config.toml
hidden_size = 96
num_attention_heads = 3
num_key_value_heads = 3
head_dim = 32
attn_scale = 0.177
bias = "none"
parallel_block = false
init_std_down = 0.00767
weight_decay = 0.27
lr_head = 0.00805
final_lr_fraction = 0.0
max_seq_len = 2048
Each number is 128 + 32 x the weight over its row's rms, rounded and kept within 0 to 255. Layers, rows and columns count from 0. The size above them is the row's rms in percent of the matrix's.

# layer 20 MLP gate, 256x96, rms 0.0746, rows 146-156, columns 0-95
size [102 103 105 100  96  94  94 101 101  96 107]
[[114 107  83  63 220 144 155 192  83  84 110  71 151 142 166 162 115  79  82 133 170  92 146 163 155 129 160 130 151 151  90 142 140 154 109 188  90 142  99 133 123 184 137 100 110 102  71 135 124 125  82  68 125 170 113 157  79 152 142 166 154  98 135 132  85 171 133 102 182  96 138 140 123 170 145 129 124 115  96 167 129  98 176 145 130 146 174 116 109 117 129 103 107  90 150 123]
 [125 118 177  71 171 168 177 142 146 127 131 141 116 106 149 102 101  96 127 156  92 103 159 109 108 107 103 118 108 168 183 106 116 144 127 166  78  58 147  98  74  80 153 151 120 118  66 122  91 115 158 131 128 174 133 121 140 111  85 122 137 173 163  99 147 106  81 130 117  81  81 113 161  75  57 158 130  98 153 102 113 114 121 180 122 167 118  94 158 104 179 137 131 169  70  63]
 [127 137 128  88 149 115  85 137 133  97  87 166 142  98 113 205 133 139 140 117 107 108 129 138  97 167 114 126 167 147 177 114 126 137 158 124 141 148 111 128 105 114 107 137 174 136  96 113  96 158  79 109 107 163 136 103  67 103  68 137  96 109 107 180 139 134 106 145 107 165  41 142 163 159 130 166 125  71  96 166 116 101 108 114  73 178 200  73 142 187 135 159 158 129 101  47]
 [117 141 109 119 132 179 129 192 108 193 142  96 132  86  84 128 165 151 179 104 125  96 195 175 176  92 108 115 214 119 138 102 109 121 111 136 119 150 124  51 107  98 156  91  92 106 157 131 105 105 129 148 107  83 157 129 179 136  78  76 133 121 173 182 174 171 124 121 157 170 119 114 114 137  99 154 161 114  79 123  81 117  51 144 149 140 154 136 101 104 120 137 141 159 127 109]
 [154  73 114 143 137 174 109 115 131  99 138 126  64 132 147 130 103  86  68 137  87 122 133 123 127 119 129 125 177  88 124 134 147 118 169 126 150 131 105  85 152 136  82 122 193  98 123 135 169 109 128 118 108  76 109 141 185  87 136 130 150 112 189 119  96 192 175 154 121  93 128 198 148  87 142 119  45 134 153 138 128 103 126 111 111 138 189 118 222 193 160 145 128 124 125  85]
 [111 200 164 145  70 153 167  83 160 124 164 112 142 115 110 165 145 119  71  95 143  80 139 150 162 134 116  48 154 144 149 121 122 162 156 163 154 132 144 195 117 128 124  93  79 140 142 119  98 166  96 165 149 163 102 123 125  80 161 112 137 151  81 149 118 132 129 116  82  73  79 126  56 115 140  96 116 114 157 113 136 126  90 174 174  97 157 129 113  81 156 191 171 141 105  80]
 [134 185 145 144 203 131 130 113 113  90 108 101 134 123 135 148  22 168 137 106 130 128 139 130 174  89 124 140 161 115 145 112 137 104 188 110 131 111  95  94 146 102  92 131  86 189 102 147 182 127  67 136 133 211 112 132 137 145 163 168 148 154 132 191 111 129 140 147 117 161 148 162 138 117 140 151 130  37 120 128  86  96 161 117 170 126  72  97 176 117 141 140 150 137  98 163]
 [144 132 170 131 132  94 124 162 148 100 159 196 115 159  87 108 121 133 158 140 133 180 164 152 123 111 157 126  92 143  62 142 159 145 152  98 153 153 129 129  77 109 153 116 151 110  43 197 120 106 111 144 118 133 116 163 159 140  67 158  72  92 190 115  99 134 198 149 130 160  48  85  91 151 146  95 148 159 180 100  70 136 140 171 108 126 119 149 111 172 121 111 111 148 122 106]
 [118 118 123 119 168 134 154 128 114 204  80 238 155 189 100 145  90 129 100  88 134 159 118 150 155 138 136 120 139 147 153 142 121 144 137 167 116 143 114 134 163 170 179 116 133 143  87 114 154 148 156 142 160 118  96 159 127 101 117 124 117 124 136 125 115 171 173 143 204 189 112 143  93  92 165  81 114 133 123 156 173  89 127 223 137 154 115 179  95  97 163  93 174 163 147 129]
 [129  48 164 101 160 184  86 117 209 139 153  82  89 115 141  87 144 150 100 146 114 111 122 101 154 115  98 144 151 113 177  81  79 194 127 157  93 158 145 122  92 107 168  89 167 176 169 139 166 113 135 114 178 137 162 102 109  85 133 157 107 142 113 146 176  67 166 121 108  95 134 128 135  51 140 127 123 129 131  93 126 178 109 152 102 136 151 156  98  99 146 152 115 149  67 154]
 [123 131 144  48 143 103 198 137 157 137  96 165 155 164 114 158 115 164 150  95 131 167 122 162  93 108  54 108 142 172 109 123 182 135 137 134 136 111 163 109 109  86 118 173 125 122 138 132 141 127  70 106 105 120 152 109 142 124 135 181 158  97 129 120 142 120 101 118 129 102 103 176  80 121 114 164 181  60 125 112 182 120 160  98 168 150 190  81  54 170 106 108 192 119 157  94]]
# layer 20 MLP up, 256x96, rms 0.0803, rows 146-156, columns 0-95
size [112  97 105 107  95  91 105 100  97  91 107]
[[151 139  97 133 106 147 162  93  96 140  99 126 155 205 127 130 124 114 142 107  99 147 101 121 157 124 131 126 153 103 132 156 124 144 115 103 135 182 154 158 108 142 181 146 170 182  94 109 152 162 112 121 130 131  88 112 184 156 195 112 158  55 147 154 154  46 101 148 171 179 159 168 159 165 122  43 131 110 123 157 141 114  34 154 158 123 117 167 129 146 162 150 166 133  90 122]
 [118  52 116 110 140 144  95 140 128 141  52 141 131 143 116 130 101  86 124  64  96 208  86 141 154  96  95 137 156  87 121 128  75 149 130 155 148 194 137 150 138 153 166 143 138 142 106 150 121 116  65 105 116 141  53 123 139 113  99 124 126 129 162 118  97 127 149 163 154  83 144 133 125 170 157 135 183 178 116 180 111 191  71  91 108 101 130 138 129  72 196 103  95 116 128 139]
 [105 123  84 173  87 144 139  88 157 111 114 158  98 149  74 175 122  66 118  63 113 119 128 132 120  66 129 173 131 145 113  85 109 133  98 126 123 122 109 110 168 131 148 126 119  79 133 116 169  41 119 112 118 124 159 142 141 118 109  80  56 121 134 113 147 182 104 169 106  65 118 179 124 152  97 150  92 146 218 121 109 114  87 134 187 102 144  75  95 164 120 143 144 117 103  96]
 [136 170 119  90 136 202 137 148 137 126 149  78 160  75 178 103 122 154 181  69 144 119 127 107 137  88 156  92 202 122 158  88 137 117 125 116 124 136 138  89 146  94 172 125 118 163 152 100 117 112 157 166 132 131 112  97 177 127 128  30  93 104 135 140 156 157 168 121 138 112 126 113 118 141 107 123  90 140 171 179  52 124  64 121 161 144 165 140 111 172 117 135 154 128  73  63]
 [159  67  92 171  77 136 120 127 130  70 118 144 118 189 195 117 150  90 158 131  88 100 172 112 125 136 148 211 159 117 189 176 137 120 112 134  98 145 109  94 144 101 111  94 159 138 155 173 173  79 118  87  90 189 119 106  65 148  80 132 149 134  78 161 135 121 119 135  97 126  88 101 112  84 175 178 136 141 119  94 102 127  91 144 152 111 180 107  96 114 110 113 159 154 119 134]
 [126 131 109 118 128  64  64 131 168  79 161  93 138 144 103 132 137 108 152  92 121 115 149 130 134 109 130 190 156 143 143 192 139 133 117  98  78  85 180 111 123  46 175 124  73 119 111 144 133 113 156 121 120 127 167 199  89 165 156 129 104 101 148 117 175  78 122 147 118 129 168 131 115  96 124 140 161  94 110  91 133 132  93 117  95  71  85 102 207 123 144 127  85  73 159 180]
 [168 170 119 143 144 114 113  84 145 105  94 163 128  96 151 166 121  52 171 105 106 141 153 111  69 178 163 143 131  99 177 149 158 110 124 140 116 135 140 126 136  93 101  87  86 195 105  77  99  61 158 159  89 122 143 123 133 146 121 159 112 155 140 167  84 137 146 167 155 173 170 153  71 130 104 107 171  86 197 137  83 118 124  92 136  70 113 100 191 116  87 132 165 133 142 113]
 [129  92 110 161 101 149 117 167 125 156  84  62 138 115 134 122 100 119 131 148 131  83 119 124 148 207 148  98  89 153 153 200 165 124 109 150  76 140 121  81 112 132 134 125  91 170 171 193 190 136 120 160 152 125 125  93 144 128 172 158 174 104 157  96 142 155 142 130  91 158 176 161 199 146 142 124 184  70  85 149 124  71 128 139 161 154 116 140 104  85 160 129 137 143 121 194]
 [ 76  39 131  95 105 134 132  98 208 153 108 176  85  78 146 102 145 146  83 144 143 178 101 125 135 133 125 160 102  90 161 123 145 100 115 154  98  96 131 122  85 115  87 181 125  49 136 121 171 152 112 163 129 161 145  93 143 152 140 156 155 146 170 119 124 160 153  89 147 174 178 133 130 114 149 129  81 128 135  79 187 125 153 135 116 187 140 121 139  65 185 108 159 152 150 141]
 [150 158  89 145 102  80 147 120 109 171 124 116 169 120 225 156 179  99 182 133  81  78 130  99 122 110 160 161  91 114  97  63 159  89 153 100 178  88 112 150  94 142 123 148 148 188 112  92 151 158 163 146  98 185 121  98 136 108 164 174 104 121  95 103 153 124  90 108 107 131 167 135 134 123 166 163 197 109 137  77 128 154 153 100 127 128 128 134 103 183 141 137 156  67 119 111]
 [147 191 178 141 153 142 121 140  48 150 156 151 192 168 124 177 166 115  93 110 180 126 134 124 102 132 133 198 134 137 126 167 149 120 170 138 169 208 143  88 159 137 136 111  90 145 121 168 136  73 125 145 141 127 168 180 115 109 151 128  96  99 171 113 140 133 125 121 142 101  85 127 157 187  94 184 127  52 167  87  89 157 143  86 165 104 112 136 146 147 104 109  95 136 128 106]]
# layer 20 MLP down (transposed), 256x96, rms 0.0745, rows 146-156, columns 0-95
size [106  96 100  80  94  96  80 102  95 102 105]
[[120  76 144 140 129 154  80 132  88  65 115 148 130 144 163 146  99 129  90 178 141 123 124 134 100 103 113  98 166 113 119 127  99 151 146 151 149 162 109  82 107 181 127  68 134  83 147 127 113  87 127 148 159 135 148 130  71 137 123 120 146 104 121 156 113 173 217 159  49 129 139 166  75 173 145 165 139 115  19 118 127 145  77 106 115 100 139 123  96 108  83 158 105 100 101 168]
 [133 143 134 138 133 121 162 120 106 115  69 143  77 173 139 105 114  80 136 116 176 179 136 199 139 157 140 168 143 187 158 161 138 136 139 112  54 155 100 135 141 140 172 115 137 144 145 104 183 133 125 108 113 157 111 115 139 100  63 174 117 139  55  80 157 140 122 141  80 166 111 155 155 124 150 169  93 119 149  92 134 189 103 184 175 152 164 163 173 185  84 132 167  98 143 140]
 [154 175 157 191  92  87 139 128 149  83 133 168 155 115 175  92 109 130 144  81 174 154  96  58 127 184 139 145  71 138 138 122  85 121 139 111 147 130 158 123 112 173 153 148 151 141 143 121 155 162 117 128 151 163 135 141 114 144 108 105 123 112  70 125 145 119 121 128  78 169 135  67 142 130 132 134  83 165 141 116 133  50  51  63 110 143 177 106 191 165 125  86  84  92 156 117]
 [148 153 133  96 115 180 145 123 103 160 140 130 120 153 122 133 255 116  87 107 139 101 115 125 123 136 157 109 185 144 170 115 113 101  18 110  59 117 125 115 128 158 110 110 171 128  69 130 101  67  97 120 111 122 121 164 174 136 136 138 110 137  94 106 121  85 122  96 126 160 127 108 122 147  42 124 171  83 107 108 119 162 120 130 141 155 126 114 108 161 131 145 100 125 104 140]
 [149 178  82 112 132  63 102 123 151 148 163 171 193 145  95 163  93 161 168 161 134 167 137  78 100 129 120 144 154 170 145 169 111 117 126  90 161 135 171 113 124 139 163 105 112 165 139 105 182 130 146 122 134 175 115 126 154 187 165 103  88 135 126 114  68  74  59 107 161 164 144 197 117 164 123  84  89 120 152 163 104  97  97  81 166 120 118 153 135 108 112 117 193 124  88 128]
 [150 121 145 140 107 138 137  90 151 144 199 125 119 120 114 138 108 120 113 157 153 127 113 112 150  97 129 148 122 124  81 143 153  82 158 168 100 139  67 157  76 113 148  95 118 139 131 143  65 184  88 135 150 155 128 133 149 173  90 159 151 160  69 162 164 125 135 126 131  67 138 161  77  92 162 115  77 101 174 177 129 105 192 103  78  90  65 119 104 135 181 113  81  47 148 146]
 [ 94 164 145 109 132 132 127 180 148 125 123 163 145 185 137 120 115  95  90  97 147 178 120  41 117  72 139 110 117  92 124 135  87 155 104 103 110 120 139 119 221 119 141  93 157  96 104 150 108 183 159  79 146 119 151 149 123 145 125 138 146 152 162 198 108 168 186 152  99 169 144 134 151 161 163 174 177 126 126  78 121 158 146 144 180 129 170 132 114 143 190 149 107  76  83 149]
 [152 188  66 132 133 109  66 136 130 153 110  77 158  91 157 146 152 153 168 110 141 188 169 130 140 142 148 112  83 125 165 117 112 122 103 114 154 108 147 135 152 153  85  99 129  65  99  85 137 195  79  76 129 161 139 134 125 154 169 175 152 137 111 116 125  97 102 154 126 111  67 166 164 122 167 157 106 112 118 160 154  92 105  67 161 154 127  73  52 138 157 188 134 141 158 106]
 [121 196  86 125 103 133 180 124 132 104 123 113 194 102 164  90 129 100 177 142  80 118  81  88 110 125 181 151 112 133  83 140  91 106 131 100 122 153 152  91  98 147 133  93 126 138 123 139  42 147  13 100 133 138 107 145 169 181 184 172 108 126 110 173  95 144 122 135 139 127 117 116 166 177 110 137 154  93 126  73 138 138 196 115 132 107 178 126 156 112 143 125 112 104 140 119]
 [123 119  99 187 127 172 164 147 102  92  98 130 141 179 122 122 138 122 103 140 153 140 107  50  84 126 139 186 154 172 107  89 157 118 138 126  77  93 187 155  98  55 162  88 106 150 146 141 124 111 137 113 124 129 132 113 159 133 115 141  84 150 175 132  95 102 151 150 130 197 119 122  75  97 124 128 120 113 146 172 133 129  84 197 158 138 124 140 132 169 111 199 202  97  64 148]
 [120 115 113 171 138 133 126 151  68 189 177 100  88 113 159 132 106  97  72 134 164 121 176  86  85 112 175 151  67 103  56 180  58 117 124 178 110 182  74  91  81 126 111 115 104 124 133 131 152  93 142 164 134 138 123 135 126 170 148 116 128 132 105 182 139 152  66  93  61 128 129 162  51 163 133 100 137 140 126 150 164 115 154 177 107 122  99 133 128 155 141 131 146 119 123 134]]